From a checkpoint of a small transformer trained on Wikipedia: 318M tokens, 9320 steps.
Each number is 200 + 30 x the weight over the matrix's rms, rounded and kept within 0 to 999. Layers, rows and columns count from 0.

# layer 11 MLP down, 160x448, rms 0.153, rows 43-151, columns 0-63
248,257,167,266,189,168,205,160,219,250,234,152,116,201,193,237,187,190,195,136,199,197,241,240,218,238,228,181,199,234,197,183,266,235,146,172,152,145,220,234,238,171,155,254,218,216,247,162,206,180,260,153,214,258,200,224,193,144,174,205,196,220,177,162
186,225,185,185,222,232,161,208,187,194,242,233,180,203,192,190,213,264,209,159,212,186,192,160,247,214,222,196,223,190,220,181,152,193,231,175,204,212,219,206,176,209,218,192,181,246,218,218,181,214,241,205,217,173,254,216,212,188,235,225,201,214,187,220
259,242,241,183,244,209,211,233,155,214,140,195,162,163,180,187,171,219,203,191,188,273,162,215,135,203,210,195,202,242,233,187,176,211,182,173,165,203,220,192,257,198,183,158,145,201,185,165,159,215,164,163,189,187,212,146,190,272,187,208,230,194,200,263
204,267,207,257,217,165,157,230,176,213,201,200,156,198,190,203,183,287,163,193,182,210,170,196,187,180,201,242,245,177,193,150,192,215,194,182,194,184,244,226,216,207,264,213,199,195,181,224,195,215,124,274,150,182,190,213,275,220,185,211,164,232,207,164
177,220,180,215,238,184,190,185,209,238,172,249,212,158,228,194,200,237,218,176,212,226,226,232,206,237,178,180,190,210,220,187,212,228,214,229,239,188,157,228,242,139,246,158,220,257,185,235,254,195,202,184,163,216,223,165,194,199,206,198,189,178,229,189
156,174,247,232,162,210,168,272,189,209,221,214,228,239,146,204,218,186,206,176,144,212,219,138,227,218,207,140,205,169,218,172,228,183,221,209,235,176,181,192,162,251,199,192,153,230,175,218,227,192,180,177,195,200,208,205,221,171,258,215,194,188,204,180
229,213,187,164,180,164,150,249,191,216,167,204,161,215,206,172,163,182,225,195,182,184,204,197,218,191,190,182,241,205,153,162,208,209,185,185,186,200,205,199,216,182,214,254,185,217,180,217,217,225,218,201,180,201,202,172,209,199,181,231,163,261,180,167
189,186,224,194,242,223,262,232,213,248,239,254,246,129,251,210,171,214,187,186,176,216,263,211,244,130,223,170,213,235,176,197,231,212,177,205,208,189,201,201,198,174,247,205,226,152,227,194,233,184,221,228,150,223,228,172,195,193,198,234,189,163,210,203
201,208,221,213,190,177,198,231,182,198,225,198,203,208,181,189,220,204,168,209,183,169,186,239,195,214,115,246,212,184,187,193,193,155,214,244,209,241,230,168,156,170,212,180,165,148,208,189,222,191,220,175,180,183,217,203,172,223,222,170,181,126,194,204
198,210,184,201,231,178,211,223,220,210,221,235,170,142,187,209,218,212,169,219,216,207,232,185,139,227,236,218,168,160,230,230,192,225,171,175,216,201,194,182,229,158,178,199,222,209,229,215,158,199,209,208,193,192,188,217,203,183,214,231,232,185,195,157
229,197,167,202,228,217,211,239,188,229,254,220,183,197,237,142,186,178,272,183,198,194,185,219,172,180,221,231,219,208,193,230,233,239,240,238,188,264,168,173,189,156,210,202,170,204,183,182,209,180,212,218,228,189,147,200,180,254,180,208,160,180,188,190
200,196,251,195,146,229,208,247,150,197,183,214,183,174,188,198,194,185,142,208,207,191,209,143,184,209,172,166,181,206,239,171,214,215,194,254,217,215,213,196,232,229,203,237,202,205,156,227,180,178,238,204,185,153,200,230,217,168,239,139,224,213,192,245
244,235,148,212,173,189,206,224,272,211,181,201,200,164,216,191,204,185,179,174,198,219,225,228,201,170,142,175,180,154,174,178,214,246,176,165,177,241,183,174,187,182,217,204,250,217,181,205,170,261,148,181,206,236,199,226,195,231,212,221,176,158,234,154
178,211,227,239,217,236,158,176,196,236,202,203,194,189,229,184,205,213,219,144,199,196,257,176,239,188,194,181,250,199,222,196,214,216,204,133,207,177,194,208,192,189,216,149,219,172,227,200,169,177,200,187,183,199,182,230,227,212,136,214,162,208,208,177
241,220,153,164,202,230,155,205,230,230,231,274,188,234,214,206,215,182,250,237,184,187,211,187,204,178,145,145,140,211,166,175,173,146,155,211,195,199,182,207,178,258,183,141,228,208,180,214,181,228,204,215,212,210,251,177,206,251,232,217,263,204,223,153
187,223,212,210,212,184,196,194,190,223,215,180,167,236,179,199,216,188,142,148,199,242,221,177,166,180,204,184,171,195,255,217,229,219,190,200,207,200,177,180,136,226,173,213,183,235,191,194,207,198,213,203,161,241,238,226,177,139,227,173,185,211,207,208
205,241,175,170,196,232,158,171,199,193,185,215,160,145,201,191,167,198,259,153,168,232,185,196,211,156,249,232,189,171,211,184,184,199,157,186,196,203,171,223,164,231,216,147,142,221,204,163,209,208,208,176,170,167,192,223,179,179,230,199,197,239,192,222
220,204,203,203,152,196,204,228,212,226,193,173,148,188,225,170,170,164,172,147,210,211,145,183,184,216,166,214,168,174,226,152,198,176,218,198,218,226,263,184,218,202,245,190,194,217,184,183,210,192,223,214,212,135,247,221,154,246,237,252,201,172,211,208
255,229,203,192,194,202,232,168,193,202,225,178,187,161,166,174,166,268,187,202,174,190,194,226,191,226,183,218,225,162,235,223,189,141,269,204,197,220,206,259,254,266,239,197,213,217,163,185,208,224,149,247,196,196,214,218,237,238,227,196,166,223,183,257
224,177,221,216,215,130,212,193,214,226,227,199,219,246,206,199,230,186,183,200,162,191,162,186,206,251,237,261,172,213,255,231,216,143,224,219,221,164,188,168,177,150,160,170,199,171,228,168,171,119,254,145,241,220,202,218,179,209,142,206,142,182,153,199
198,202,177,214,251,233,209,233,203,137,180,243,212,220,247,228,200,160,168,266,179,252,190,197,195,278,223,182,201,186,219,182,232,220,197,209,193,187,187,241,202,269,196,219,172,255,158,246,188,205,189,179,192,207,263,192,208,206,177,226,226,193,211,174
168,159,217,242,220,210,233,242,209,246,152,248,143,255,175,138,243,201,182,170,230,210,200,206,166,234,104,161,162,239,253,225,183,131,189,192,216,238,242,221,203,184,167,238,170,187,256,211,160,196,189,159,231,202,233,119,196,200,158,210,243,192,210,299
215,232,176,221,234,245,216,201,224,172,180,167,193,232,186,190,215,209,223,238,125,211,185,156,244,203,176,211,215,248,188,199,192,247,187,184,182,163,180,180,206,205,201,156,162,250,164,209,195,252,194,199,216,216,229,145,184,219,234,190,263,196,196,192
165,203,190,210,227,183,225,197,222,122,212,232,215,179,126,116,196,164,187,133,240,190,142,177,168,187,206,206,153,217,204,182,190,164,164,234,176,233,214,201,206,187,266,189,216,156,194,193,140,193,202,252,177,177,148,186,229,172,182,225,277,160,201,186
224,207,218,180,166,241,234,237,234,165,202,244,196,168,170,203,238,204,155,165,185,185,134,138,225,192,188,184,199,234,149,192,197,187,224,221,223,188,196,179,230,152,213,185,279,176,184,206,177,189,205,200,240,226,221,240,183,239,210,200,189,197,234,211
228,216,191,188,153,234,167,207,256,164,212,203,224,179,196,206,278,178,212,245,203,182,240,212,163,262,253,184,212,157,190,189,222,214,182,187,250,178,190,220,194,182,160,169,208,183,239,197,226,167,230,208,159,170,192,202,185,242,185,210,195,211,204,238
174,176,162,230,195,231,216,274,169,194,215,216,181,190,226,209,148,205,207,282,199,223,177,201,170,143,216,202,207,209,232,181,212,260,164,246,159,174,222,153,189,192,218,222,229,206,223,190,192,218,229,194,211,214,168,195,216,199,198,236,210,223,210,188
195,221,143,145,178,188,196,205,172,172,223,201,192,178,219,219,190,186,221,198,178,193,185,232,161,221,216,189,174,186,217,166,198,157,143,190,233,294,172,220,170,183,179,200,186,176,190,189,210,216,179,185,193,216,208,222,213,186,224,197,161,170,179,182
214,253,219,197,186,212,194,234,209,216,228,230,284,203,233,200,170,267,235,223,191,226,235,187,218,161,251,241,211,221,215,178,215,173,193,173,199,141,206,229,201,202,208,193,220,167,198,232,148,175,206,184,184,185,276,164,207,246,219,224,176,152,133,223
214,151,193,189,214,192,239,253,250,213,195,199,193,204,228,146,165,215,187,219,182,224,167,195,205,195,217,213,179,176,169,240,163,223,166,212,201,185,163,196,167,183,166,204,246,197,175,246,205,203,177,222,217,270,225,213,216,195,191,207,229,194,261,133
170,199,210,170,222,239,202,197,148,141,248,228,202,208,176,189,219,190,198,208,234,146,201,142,213,185,215,219,224,198,247,215,196,200,256,222,220,149,220,168,217,176,227,197,166,158,242,203,169,208,207,255,218,217,212,227,185,237,226,170,187,204,180,208
198,187,205,191,196,172,240,218,183,219,185,292,223,173,172,188,205,230,183,160,212,184,202,205,179,184,194,212,220,234,192,158,174,147,198,180,197,186,241,205,226,241,213,220,190,210,164,239,155,191,220,226,153,224,263,230,208,258,201,185,211,247,204,136
215,171,174,204,182,155,203,164,213,234,145,205,214,274,147,186,166,195,189,247,188,188,250,156,233,229,206,140,205,132,192,205,243,222,200,196,189,234,230,231,175,182,168,228,208,164,222,224,157,201,191,191,178,191,183,191,189,145,221,227,232,216,216,216
217,140,183,223,242,202,215,232,215,190,218,237,178,192,176,180,161,175,203,205,185,211,156,210,204,200,255,144,209,186,209,210,192,165,164,254,178,180,265,239,203,197,210,197,217,198,205,189,169,202,150,176,155,241,180,209,212,180,214,218,228,224,191,197
274,199,187,227,235,210,155,259,176,165,235,197,218,225,203,178,201,174,182,123,210,180,206,188,206,207,263,228,180,208,211,253,192,154,174,149,175,205,198,229,187,237,199,146,215,221,231,252,146,195,138,195,214,241,231,196,181,211,159,289,197,246,236,194
192,173,222,226,275,212,227,142,266,180,214,203,191,194,225,195,267,127,226,219,210,169,192,252,218,194,234,170,272,230,169,162,190,201,164,237,191,162,213,200,175,219,179,197,192,167,178,170,181,229,189,221,177,244,175,217,187,210,212,190,173,175,195,202
193,207,245,207,224,263,215,204,168,198,194,207,236,192,184,169,192,251,209,230,207,190,177,157,138,238,203,173,228,163,200,171,214,181,236,239,176,195,212,128,195,208,181,239,206,149,178,170,184,225,183,174,183,117,151,191,192,258,233,158,209,206,234,162
202,174,184,206,208,259,235,182,137,207,223,176,218,231,172,207,137,174,195,213,193,163,203,170,202,201,242,147,159,204,181,215,225,176,213,166,140,181,244,202,162,254,161,152,203,184,193,190,188,216,227,194,222,183,203,232,156,192,210,168,168,202,290,186
233,228,202,203,181,199,204,191,224,165,223,219,163,217,145,164,225,228,170,173,194,171,176,203,153,245,201,238,166,197,191,206,161,226,138,178,175,239,220,227,246,184,169,188,206,221,130,203,253,174,179,168,197,235,212,217,245,185,199,153,225,224,177,205
250,205,229,182,209,175,196,205,149,212,187,230,189,189,194,190,217,181,201,175,207,208,177,214,196,205,129,260,217,227,181,147,210,220,178,200,202,159,232,190,201,154,213,178,158,181,237,159,212,166,205,210,195,272,260,158,216,295,225,211,203,191,169,192
175,192,195,187,226,198,192,171,221,182,189,175,168,191,189,194,195,254,197,232,194,233,218,238,159,206,164,171,121,240,236,234,174,189,174,173,223,217,224,233,184,189,203,203,187,189,197,205,179,216,199,242,189,238,254,211,194,177,192,229,203,162,161,174
231,217,261,176,184,221,244,174,185,165,262,193,231,169,155,163,171,161,194,249,156,180,203,198,169,232,226,190,200,161,199,248,232,233,146,232,239,152,141,218,213,174,219,236,179,189,224,144,219,197,268,192,154,244,184,195,209,218,229,186,220,225,192,188
217,140,191,183,195,149,155,251,156,155,218,162,164,219,189,204,145,173,231,212,268,156,215,249,228,246,215,156,191,172,178,204,159,182,168,187,173,174,190,186,170,193,216,228,186,161,152,204,216,170,198,153,224,153,193,193,203,182,245,190,192,206,197,204
246,196,195,149,268,191,233,201,190,229,206,161,226,217,195,210,262,218,220,178,185,205,208,181,219,187,211,165,185,217,191,191,180,212,232,184,140,183,233,202,186,238,178,202,191,189,176,241,135,233,218,230,174,206,197,185,167,177,178,224,156,204,198,208
214,195,193,187,180,171,195,214,151,161,165,194,203,211,234,220,244,205,158,188,207,221,241,193,238,144,207,226,195,192,243,251,244,218,183,240,157,174,213,167,185,195,149,182,180,238,238,230,226,195,176,215,189,265,165,185,239,211,221,158,171,206,202,231
215,195,165,197,180,215,184,251,215,211,168,165,203,211,223,241,199,227,223,176,207,210,197,216,193,232,185,266,178,226,179,215,213,166,170,211,246,210,186,214,212,198,176,218,197,158,160,171,198,227,218,225,199,233,139,141,205,222,186,176,162,194,241,211
263,197,210,189,198,238,186,192,222,252,183,179,262,200,182,147,211,157,183,196,238,203,238,182,167,231,191,234,244,186,180,177,220,189,170,262,182,206,230,155,186,222,224,222,213,202,185,177,240,218,226,157,214,213,223,194,196,169,225,210,186,174,267,249
206,183,174,153,298,168,212,125,220,184,208,233,230,145,261,195,182,232,177,149,152,210,226,159,222,173,168,207,197,232,161,143,147,208,181,223,143,187,245,197,226,216,208,230,220,184,158,242,234,254,145,190,161,193,238,208,225,172,180,188,168,202,204,297
187,248,205,171,209,210,173,160,118,205,201,222,191,243,207,195,184,206,188,156,218,159,201,190,218,207,186,168,171,231,217,150,204,162,207,215,176,255,203,177,216,192,172,216,212,232,224,196,217,203,228,177,184,209,194,171,209,174,196,160,150,204,209,149
222,131,199,196,169,158,166,213,205,174,188,158,228,158,214,224,183,159,161,197,220,158,216,174,186,244,189,203,184,159,212,172,250,190,144,270,213,245,226,239,189,222,206,199,205,170,180,247,185,194,258,202,177,200,231,204,158,169,177,155,210,221,217,172
176,238,211,158,169,217,180,193,241,179,194,145,178,203,208,193,221,216,215,238,228,158,227,241,190,200,261,195,204,175,232,242,199,171,180,217,134,157,170,246,168,213,214,174,283,210,127,171,172,155,219,159,206,266,210,191,165,190,205,163,193,232,211,169
155,209,172,193,251,211,178,204,245,222,220,210,214,196,161,166,148,173,248,262,206,178,242,177,210,271,159,192,203,218,192,214,193,206,172,234,231,213,178,181,240,269,204,219,220,200,193,263,236,233,164,204,227,154,222,149,173,208,196,245,243,193,240,243
187,186,208,160,215,228,117,209,209,190,236,164,253,235,183,226,171,212,243,196,176,248,185,223,201,163,197,206,175,193,210,215,218,219,220,171,179,189,188,230,197,177,211,178,197,165,196,196,228,211,227,185,151,190,174,196,197,227,125,210,116,188,221,203
156,222,171,192,207,194,200,225,187,254,235,176,214,225,171,207,189,175,220,198,222,205,233,166,195,205,207,187,238,234,210,191,217,166,243,217,127,214,207,135,154,199,189,179,200,195,207,200,204,155,176,199,195,234,204,213,201,202,220,220,177,164,202,180
228,251,213,203,185,156,183,150,177,219,199,259,206,236,196,150,263,188,187,107,203,161,195,164,234,166,192,161,242,212,234,173,169,208,195,242,208,156,239,232,172,178,184,223,228,198,153,172,229,218,204,200,165,253,172,176,189,165,246,257,241,204,206,173
215,242,181,219,212,200,173,167,227,155,196,231,191,188,165,191,170,176,212,201,241,183,225,177,187,177,235,185,226,219,221,249,186,152,202,189,203,204,199,224,205,204,149,203,201,235,206,195,176,193,176,189,201,207,203,246,160,247,234,181,194,187,171,241
174,171,181,206,176,172,178,217,221,208,260,200,173,168,172,225,179,200,176,218,242,210,186,171,170,197,175,140,223,199,206,213,246,181,180,167,158,169,209,181,155,169,193,228,204,197,207,235,232,243,260,198,214,198,196,206,207,201,248,183,224,179,178,213
192,172,221,204,151,181,165,196,187,202,247,209,225,190,213,198,171,202,155,211,245,267,193,267,252,193,112,194,205,257,164,216,171,210,192,186,195,205,188,191,206,183,204,253,178,136,149,227,206,205,214,180,222,230,178,264,192,135,234,183,233,175,197,218
169,176,209,208,187,214,199,199,230,155,252,159,221,216,154,200,222,178,204,223,181,211,257,206,217,243,197,235,189,175,194,230,174,169,216,192,213,196,215,225,182,225,207,168,142,223,221,226,197,178,173,140,242,174,190,133,211,182,184,189,191,201,174,198
186,204,211,192,211,138,212,148,235,169,199,209,201,142,166,143,192,170,209,171,175,205,147,186,178,190,188,238,218,192,168,189,193,200,176,175,174,268,185,216,242,237,146,214,185,177,199,232,174,206,175,234,167,209,181,212,217,191,164,169,189,228,177,190
230,207,183,242,230,193,139,155,193,198,213,207,185,229,207,234,246,196,220,210,198,228,193,217,226,208,176,223,188,232,165,173,129,205,190,235,187,210,191,190,172,211,197,197,166,135,237,236,196,173,164,198,171,217,224,186,172,147,263,198,191,184,155,173
209,185,236,174,197,219,189,204,193,205,224,245,124,202,236,172,216,201,204,217,242,204,238,202,198,223,198,175,209,220,250,189,232,236,226,211,145,227,149,213,236,132,181,148,191,184,189,225,210,181,184,167,183,184,204,221,235,164,198,172,204,192,256,258
172,229,228,234,200,239,180,234,180,194,113,237,282,200,201,201,203,181,236,185,216,207,201,186,220,218,287,173,190,253,211,192,203,197,230,164,172,259,231,219,213,261,200,234,185,179,221,205,181,197,175,192,148,190,209,127,200,226,208,177,255,212,190,206
242,225,159,188,125,201,176,169,182,189,262,173,183,214,194,184,209,256,228,180,194,187,131,174,190,148,201,195,184,144,197,178,159,258,228,231,238,172,168,183,196,149,209,173,201,204,230,214,204,182,192,168,207,209,160,212,192,218,210,157,204,172,188,170
156,168,248,252,245,215,218,206,213,208,226,175,167,183,183,195,197,163,192,166,183,201,184,216,136,166,178,202,233,215,200,223,192,185,208,173,201,188,231,177,230,210,183,206,207,178,197,172,194,208,208,152,192,199,198,143,232,167,171,174,171,217,260,173
240,174,223,216,195,257,218,146,226,174,170,240,175,155,207,161,205,188,167,211,159,198,186,216,117,191,248,236,156,151,263,197,182,191,248,186,233,212,133,203,176,196,222,179,174,169,170,219,205,216,170,177,183,220,181,214,192,193,219,233,193,215,167,235
191,188,223,215,173,198,190,221,214,227,137,244,214,218,215,212,191,237,205,222,203,190,190,204,202,182,186,197,169,209,188,177,180,155,245,185,211,167,195,200,225,215,173,273,243,210,246,207,226,193,230,212,256,180,219,176,237,186,169,218,209,214,281,191
179,218,195,211,229,171,214,237,198,204,214,176,144,196,132,188,254,148,181,200,246,182,190,200,181,160,202,242,231,227,220,199,210,224,166,249,187,173,147,177,141,157,179,178,196,195,180,201,163,199,201,156,156,188,217,201,203,191,229,268,216,238,162,238
188,191,150,172,213,221,146,201,211,220,201,216,217,167,177,218,150,181,207,118,231,206,176,196,211,188,174,240,233,228,182,196,213,210,204,190,167,225,216,209,218,228,143,152,195,166,171,251,214,194,195,225,229,196,193,180,202,148,192,226,227,212,203,192
200,156,213,231,199,199,163,199,213,253,192,231,220,205,216,211,208,158,202,212,247,180,204,228,181,182,121,201,197,199,189,213,241,184,240,218,222,231,170,162,198,229,213,276,204,172,172,198,206,223,188,232,172,187,150,246,190,223,148,170,194,188,207,188
243,180,176,150,235,177,230,233,192,223,260,204,229,203,214,178,186,204,219,155,147,205,188,204,229,193,181,181,215,171,207,224,122,187,168,186,178,220,199,206,206,183,197,191,185,203,184,159,183,218,249,202,199,227,257,173,205,228,219,199,213,204,224,199
142,148,159,186,156,175,195,201,191,206,226,182,176,248,181,200,160,177,175,213,197,204,160,195,208,222,199,193,213,226,221,242,149,174,164,186,245,183,215,179,177,216,205,207,201,151,233,198,199,204,229,195,157,183,209,197,164,168,183,222,217,214,203,181
242,227,219,184,205,239,209,209,212,193,223,236,208,219,212,207,180,194,214,213,236,196,238,202,248,154,159,207,134,218,240,202,237,172,187,149,176,192,184,219,160,198,244,201,233,208,194,190,187,193,193,202,158,185,228,227,216,209,178,169,248,178,201,172
207,171,165,145,242,216,222,193,199,213,179,150,183,201,176,184,230,221,175,185,201,190,201,196,186,194,134,197,239,202,217,208,165,174,184,178,197,216,198,176,166,156,194,166,239,211,214,190,212,223,162,190,184,150,239,191,199,202,270,220,224,176,173,142
235,179,187,185,241,202,161,203,160,243,209,168,178,220,190,191,238,224,207,245,139,240,167,192,220,197,212,167,199,152,197,246,198,220,157,146,238,219,178,192,188,196,172,178,180,193,236,140,186,218,137,182,290,182,157,237,179,194,235,202,184,181,222,168
205,185,167,198,208,134,232,188,235,197,246,215,261,207,181,171,226,261,237,120,208,254,244,156,238,215,211,208,231,183,226,283,225,243,234,231,236,231,139,241,134,190,179,113,165,210,239,203,178,189,209,212,237,157,214,201,213,179,168,211,173,205,152,206
196,243,184,201,240,220,193,246,199,231,221,185,194,156,238,201,176,194,208,173,182,223,163,177,178,161,234,189,214,150,197,191,209,216,220,199,174,235,225,216,222,223,209,226,183,212,164,197,191,170,201,163,224,222,150,133,192,152,192,184,219,159,220,174
202,107,207,177,257,196,277,223,179,215,196,184,184,172,228,229,252,206,181,186,213,196,162,235,196,201,216,179,233,232,223,185,219,183,213,248,221,198,172,209,187,199,231,178,182,226,207,142,218,186,206,223,192,190,193,187,190,192,221,197,183,172,160,139
204,187,185,199,174,170,221,222,253,195,203,235,229,197,251,187,187,177,218,146,187,179,212,213,171,173,207,198,164,162,201,238,226,158,187,171,261,169,189,205,199,196,207,213,197,271,275,252,171,207,160,219,200,187,172,182,141,181,151,205,210,236,229,204
202,190,214,204,205,209,220,207,217,237,229,186,165,202,234,183,188,209,251,239,203,187,218,218,191,148,189,227,178,228,223,204,156,207,222,164,138,164,211,180,213,198,206,228,211,184,193,206,192,140,189,191,166,172,169,203,229,179,197,237,214,235,178,180
223,160,171,193,170,287,209,210,190,190,191,207,198,188,200,229,245,186,158,200,203,168,184,252,202,130,171,184,142,168,207,172,198,236,167,284,178,210,180,167,246,210,211,199,189,222,105,243,144,180,196,151,176,223,226,180,246,151,197,142,246,177,250,157
163,234,173,249,148,224,238,216,182,180,244,197,185,241,187,199,205,245,207,211,152,144,217,133,190,169,227,179,158,177,215,226,201,230,251,180,221,256,192,155,192,169,180,261,201,186,219,209,183,178,172,214,202,265,194,187,183,191,227,201,223,202,199,180
148,154,239,174,216,236,136,174,272,217,212,188,190,203,202,219,178,213,144,236,211,202,244,193,212,202,234,231,211,194,270,152,146,237,216,206,208,188,189,234,189,237,244,202,161,227,165,184,209,175,172,200,159,210,209,171,194,161,186,170,188,224,211,212
231,146,199,202,159,144,186,167,208,191,216,160,229,197,238,174,181,230,150,241,252,230,272,167,204,212,250,142,297,115,286,267,163,166,267,163,286,237,223,221,236,218,183,228,169,212,236,125,195,212,236,267,190,168,135,308,205,263,216,262,238,191,168,292
240,200,238,195,206,208,210,183,228,194,170,170,186,162,177,204,239,186,191,284,248,207,172,196,269,213,189,192,202,208,228,161,186,193,191,243,214,231,219,170,201,164,164,176,290,166,226,208,121,229,248,159,229,222,237,190,170,202,256,193,205,168,215,215
211,170,112,173,215,156,213,205,224,258,224,216,196,156,241,183,227,192,232,243,165,248,185,232,183,166,185,198,244,232,218,227,239,181,215,259,192,238,194,111,189,279,264,188,180,190,204,205,215,212,213,215,195,198,189,189,178,198,186,193,211,242,186,185
249,175,208,203,181,204,157,200,182,161,170,204,298,181,236,241,180,185,159,205,213,177,198,247,192,223,192,192,241,222,226,249,166,177,216,168,205,265,189,202,174,166,209,246,218,171,177,132,163,309,176,180,229,236,181,216,243,213,203,202,178,235,200,155
199,163,152,132,211,209,216,209,178,210,144,178,208,180,224,199,144,155,178,163,204,227,208,246,177,180,164,208,186,217,177,211,146,273,249,209,159,233,192,250,214,178,179,184,189,196,187,214,261,190,152,208,191,187,225,217,217,203,222,201,166,206,192,203
213,186,236,243,226,220,261,258,187,185,181,176,213,232,242,208,231,214,198,196,188,166,167,179,237,217,220,184,222,185,237,169,196,215,208,215,219,188,169,167,126,151,160,175,181,211,235,204,200,178,224,219,212,215,219,177,244,165,213,200,173,144,203,186
180,230,216,226,221,210,207,156,178,212,156,265,185,209,220,231,235,203,202,202,221,264,238,233,233,159,152,166,185,189,168,158,146,181,194,218,159,222,241,205,142,183,248,221,199,182,187,248,216,236,220,185,173,235,192,189,186,199,231,172,223,171,171,175
154,212,167,195,235,208,176,232,186,223,239,247,184,206,231,186,230,180,208,158,191,220,157,181,153,236,245,249,261,217,214,217,211,193,161,206,198,223,191,203,192,229,185,149,186,228,196,257,183,203,147,223,222,194,202,201,182,175,152,213,183,218,259,221
214,221,161,240,220,239,188,178,228,244,197,136,204,246,220,222,219,159,160,190,205,168,204,188,176,226,209,179,225,226,157,181,265,155,221,193,196,200,204,201,107,286,227,239,179,229,122,189,217,151,153,209,160,178,186,181,226,181,166,189,220,170,180,207
219,191,210,261,207,171,151,200,202,194,190,195,161,232,140,214,225,245,207,175,173,221,229,195,244,244,177,264,174,166,191,198,198,127,172,107,235,192,196,208,179,196,169,208,194,204,232,198,126,197,182,174,183,188,196,218,176,190,221,258,223,139,227,215
219,162,217,139,222,236,191,206,228,175,207,228,177,212,206,223,218,201,276,228,187,210,198,203,216,191,210,240,231,188,169,140,208,216,220,182,193,190,167,193,182,179,206,199,201,211,228,207,171,202,224,235,185,215,232,228,205,213,125,172,169,235,228,168
187,178,225,244,192,159,191,191,185,173,162,155,234,273,192,200,260,199,142,207,220,249,160,231,186,223,223,189,199,249,224,175,170,200,193,225,221,197,195,205,219,193,245,205,203,161,186,126,211,202,198,268,214,219,226,214,199,203,165,188,226,198,216,127
201,233,193,226,218,218,217,224,217,201,196,235,259,215,187,233,219,206,208,255,169,166,210,206,209,202,184,231,213,199,252,216,199,201,205,219,235,136,150,200,180,269,182,168,260,192,233,197,227,161,225,231,168,211,223,179,196,227,243,224,171,209,179,264
172,179,200,254,230,219,209,186,188,132,129,223,181,176,221,233,194,207,159,156,203,132,215,187,224,170,153,230,212,283,215,228,238,199,206,208,215,219,178,240,202,196,206,196,213,202,174,205,173,185,195,205,197,187,198,231,201,214,172,212,153,235,218,198
126,199,154,178,163,193,251,145,232,220,160,206,191,233,235,181,255,198,190,219,252,220,155,244,194,175,155,227,224,254,163,203,178,190,195,174,184,200,237,229,190,150,181,232,197,212,201,229,221,167,136,235,197,179,224,207,211,175,162,207,185,188,161,157
190,171,186,212,221,155,207,184,202,173,182,209,190,168,174,196,170,214,201,152,190,285,219,212,192,241,194,209,227,170,226,234,190,231,194,194,194,205,173,236,195,182,200,217,189,216,173,168,207,186,147,214,163,156,191,221,196,185,243,216,144,223,163,192
162,204,162,228,226,164,234,203,119,175,182,200,201,191,185,206,158,176,194,228,214,190,195,126,173,245,201,226,201,162,168,192,232,161,231,169,264,246,157,179,191,237,231,200,204,210,195,234,216,201,187,185,167,177,162,237,219,211,198,223,223,173,251,209
177,243,244,203,246,202,188,185,174,252,191,176,195,260,202,189,152,242,137,188,206,185,214,219,212,205,196,184,212,173,195,161,182,197,208,216,205,178,211,173,153,172,146,175,196,192,208,143,176,240,223,249,177,236,179,203,201,177,210,196,155,198,214,199
214,171,207,178,226,235,149,216,250,187,222,147,176,240,238,207,204,144,267,166,192,184,214,197,133,224,200,239,152,238,193,192,208,253,225,225,207,163,156,198,166,195,176,204,201,211,144,200,211,169,227,247,161,191,225,180,207,174,141,181,177,149,245,174
176,184,149,244,183,199,223,187,173,267,220,188,205,185,265,231,253,170,238,176,150,221,198,216,177,188,138,181,185,193,160,219,149,232,256,151,191,247,250,189,225,204,161,239,173,171,178,164,167,170,216,150,149,209,186,225,189,165,197,193,194,160,170,239
225,259,158,240,174,212,202,195,198,201,170,159,244,219,234,219,194,183,194,194,234,254,194,166,194,150,194,187,205,231,204,148,206,190,202,175,182,214,155,198,259,200,233,260,222,172,210,196,238,165,190,209,214,229,201,164,257,185,202,208,168,187,202,185
137,176,204,211,212,238,186,200,170,172,170,206,192,215,237,221,203,222,229,150,166,151,221,215,195,224,188,185,188,215,184,215,172,197,214,189,132,234,172,226,187,205,210,219,179,197,168,207,175,182,191,217,155,174,196,211,159,210,196,226,200,246,168,172
203,266,191,208,204,240,236,225,196,242,194,229,185,180,225,202,204,194,208,186,200,270,223,213,217,191,231,234,214,210,182,177,231,218,229,196,216,201,161,202,192,235,158,160,196,193,177,185,184,147,220,222,218,182,182,211,165,203,233,177,219,175,169,162
198,172,228,203,248,219,205,248,140,168,199,163,176,217,184,178,175,199,202,205,210,195,214,185,208,207,223,216,233,165,209,153,210,180,193,230,191,204,216,222,181,228,240,177,262,221,162,186,224,183,204,132,190,221,226,172,198,220,185,201,197,234,167,227
229,179,184,189,197,217,215,266,204,210,185,201,219,205,151,218,228,170,140,183,146,215,193,169,186,214,155,225,187,222,232,214,206,205,214,190,232,174,155,173,230,204,179,229,180,193,214,175,154,203,212,202,207,172,207,171,187,200,165,183,166,156,201,193
230,189,207,229,187,183,270,227,232,190,206,201,207,228,196,179,211,220,238,197,127,181,224,213,212,188,216,227,202,209,167,230,220,222,179,203,126,196,163,207,202,218,196,243,157,224,188,205,260,140,180,214,207,204,189,219,233,169,167,182,181,232,264,173